Part of a small language model's weights: RMSNorm before each block, 5295 steps.
Each number is 128 + 24 x the weight over its row's rms, rounded and kept within 0 to 255. Layers, rows and columns count from 0. Numbers have three digits each. The size before them is the row's rms in percent of the matrix's.

# layer 4 MLP up, 320x128, rms 0.23, rows 109-130, columns 0-127
100:107140108121132088182120099125139115106151109144131128106111168131110114159117163107127127105111113102140164094100108121150114149111116111154120171118113083110132184136083122085090151116171162182146152130126082140127112141133099175157117120094100115130138119127128118122114097158159118102112149102107155130094117162103112167122147114149106174097115120109116087104136171115144147114117
099:124127124116111156121138110089127140123153116114152155118148150121116111118154087094162097101138167175139110120121099113151107145132163128112101099161154137092172107131133144149107153155149145110146095143151115132105111120120141100128141132135139192140106143117125157104110177169119129162068109124131141105123094157169119107081128085073118138126148141154139107154166102104123109088161
107:166134132142116101128110115082104151086098132128085122118093113128119111143136122178111141149086140116127115130125139141171133131129117152123147177099113119132142113138117122131134159107111124114155085127121132168126158174119155131164103098134153088172147126130137114133156150067118119131108120097132100189154153137133161172141085131093128126139093143116110140147088058152124144133096
104:153143147106135117153102167127087174155126145143149141141123092152126117121166137142179121137157135130084199097116054153125138138151102110096106108167128124149120113117141107125116106086148144099161131121098146141098139131107127124151161152116096104109111110150166141084078085136118109153158140148128122099120123099107104117114112099137143135131164151123141135092097148141122157131157
097:107138114115132114147099118123129175171133111141116105132127099096086143099131157069155113115102113126112157105120152114089103119157063107144137128155132104119095108151090122131133114111165156109096136128072138159105141089108150141123129135167172158084132124112133133133124134126159136106158128137160120120146145115080111113117152076096102089157126136143158152140159120119090169110109
097:146112131100112169087115141147159110133129111126101119178118106141086113152144112133081150144109138157100076150115142155145087135146171122140119152124118141151147107171121119174159138102160087116131102150104090109120142138139136100121161134140115160179165117104106119100145172169156129128132108102141135095157140094158096158143119116145144143131148141136111122186105169141141141125160
100:162109168129106133125136145125140130126150130154099109105087165118149170133126100106140135135104143111096108111136148185131112134154105097161112137154139099139097117151148068113113109111122128132096138121151091111096121116150108157135104081176109135131159124125102099141161101121130107126140137159144120072132141157091102101139137072105117167135155140140095156112092128098111131095188
110:097072107125150109117142115120108098118168163120200152119139108098111119112115125133138096119128099105114112143145139080121134109104118133123133112110108119121161178142164133102134155132134145147126096128094162117115114158145140142081102120115170100141116120168103120076114117120133112123132098156159090152151133112160159098137122126094098220125110133120129116127106155144138137163147
091:096153100149130133164156132121123131167143099128127121131107132133107143164089121137116121149085113141119163138145102164111127096161095124137158112151143163144150123136108099134139162128150140096118094109154076136146097137090165151159158123075133087123111144140183095100107100137142106136105125129128126120164107124119121116138099133122112115097126138104127153057094093167144152105183
094:155116106121143147143133158096108149135150139101120116139133113128135181162125147164188132084136145136135155135098087148094100167141113111119150120132136165134135163157095144142107090127136148153143134174085150122140134167153114136129160130124110112149152076132099084125158124105127173148105148152117099098091114114123125149120109141124079111121144136092139086099076142075126137127123
118:125155134097141160133113172123130122115147088147134121093101110096108160126121098120085088126120109095125113103147128161089152152142139152098181133176128129129133078141138091107141135150119120126137163137151105108196129078122101145115123146115161112110168121109096096128130150137137136065095142149125119113128100140127160150144167121137117157139131116114148185139096115108140085148118
086:096124151120145133158111096113092141154114138120136144135124081094160119117133129108096094137147149122145150086103172131096129132122133135067157115107154139114140153153156104128137115110143120143165139134135123143180150103157102096100148144172103127110090130136132129111121133144100166100113136138192102111109175110115125135125137130138183159135127131106151153109149178152131064145085
090:109130150133119136136111097116119181132132142132118167169127167122138071125122103144097126134152107127135173097112123119134126155142117124081122131107162094098106124141123109122135142166180122093096133190112159108154162145100086085131167127115135165154096118112125108139142148097148145159115130144077150129145117132099093154139153128113138150128151167135164138141185119117087152130131
115:082140137094119165134179123128178169205104161148127143169121092100125103144122122103145139125111131096152108145121110144140124112160143166130142147118120138143104139119167132089158120121083136145130138124127151120116128098154153114117132129137131145139156178115128132119116095066128137105141140141096145086104121104159176104110116134129161155096118121114114120056132135138172123125113
101:183129168109109120153161195116172150131111132113120175145136124161126158129136118130132151125136115172103092141060137128095130143136085129120153139153159113155110091099098091181159145147148102100170112131139120149153138086103101121157125117132137148092132127152140108111121130127116123109122138151130112152155141146127127136090151155095172134134145108181128142126102108091146135142107
111:108101132090147102140137131163136162128125119145115145147129103141146128141148114117114091125164114103147156113116114162162125172089087083153144117137058117141083105115111115132161137142148130108127137126169128097154160152107119147115139143120132143163112077112116108178142140130113108133181148122138113157097147142174138133117126132134134168131144121102191169165135177136129107164146
067:117121104200134128140149152138148150179121135120113131096142139143138149125126143107133183120091180110120097129163109120095132122113135138123089150113114178139105163101094101130129173101053118121117127151072139099146118117144128126174137147099138101147127133135120136117136176144101130134126109155120114099132146124126091142100159132119137186126136107121140165127133081122165137095117
095:120105136143146101162098129093194115126139103120143113081135133099106132106108132104172178141114097131119124145157137117130120090121133103127121106152154107138112134163155199139132124083166133136110131139137102136123133068121115135181136158119139165107132151114113135124146105106158137133110097161168150101167168112122072114144135118110147098156128138130110095103113154118100156123165
115:137117121141103139121100133114133121084128104111088111166102163127106112109129114140108122103162107135104164109112126162125094166133111122164133120146142176159149095179153157134090117142104147154128096158112135150112155153169162129152115129120147165141172100124164207129104106126156122127121122094157114157112164087151141127131146129139154133121082150106171127108122116151168123143110
105:126159186116157115119159135097150169138131106100174163148091110116151137141099108137127136125107166109124137132150129141146127157129118103124117129174141149128163130123122117128126132122144090137178156131125137162160159159151139134126170148114138204134111149133120154109102176162100170141121136118138106131110126144116108117114175139091142114105158087098139130154162100101120092157079
118:075160145110149132153143138133151129114142128142104147161167125158152108107118110115133150135101129161136124091124129149139169113110132100169131158119137141182158136115211121109095091157107134159111151147145071147150141099143131120121118146099127122158089092104121124120114146104143142126138161119134145140101119138110125141107127127141118148063119115110147048128099122129111112108084
094:138150149129143117129104106143158117104112115114084128121148109131166183173159113119095134131123137133115104116143129096154109124104185104131152144074136139105067123125112085158103117125076114140152153114174131134147165119160108118113108113120141097112114143131118130065149150123175145097134165136115131089106120173138116173146112145160116104138144097100143149154124098113144103115115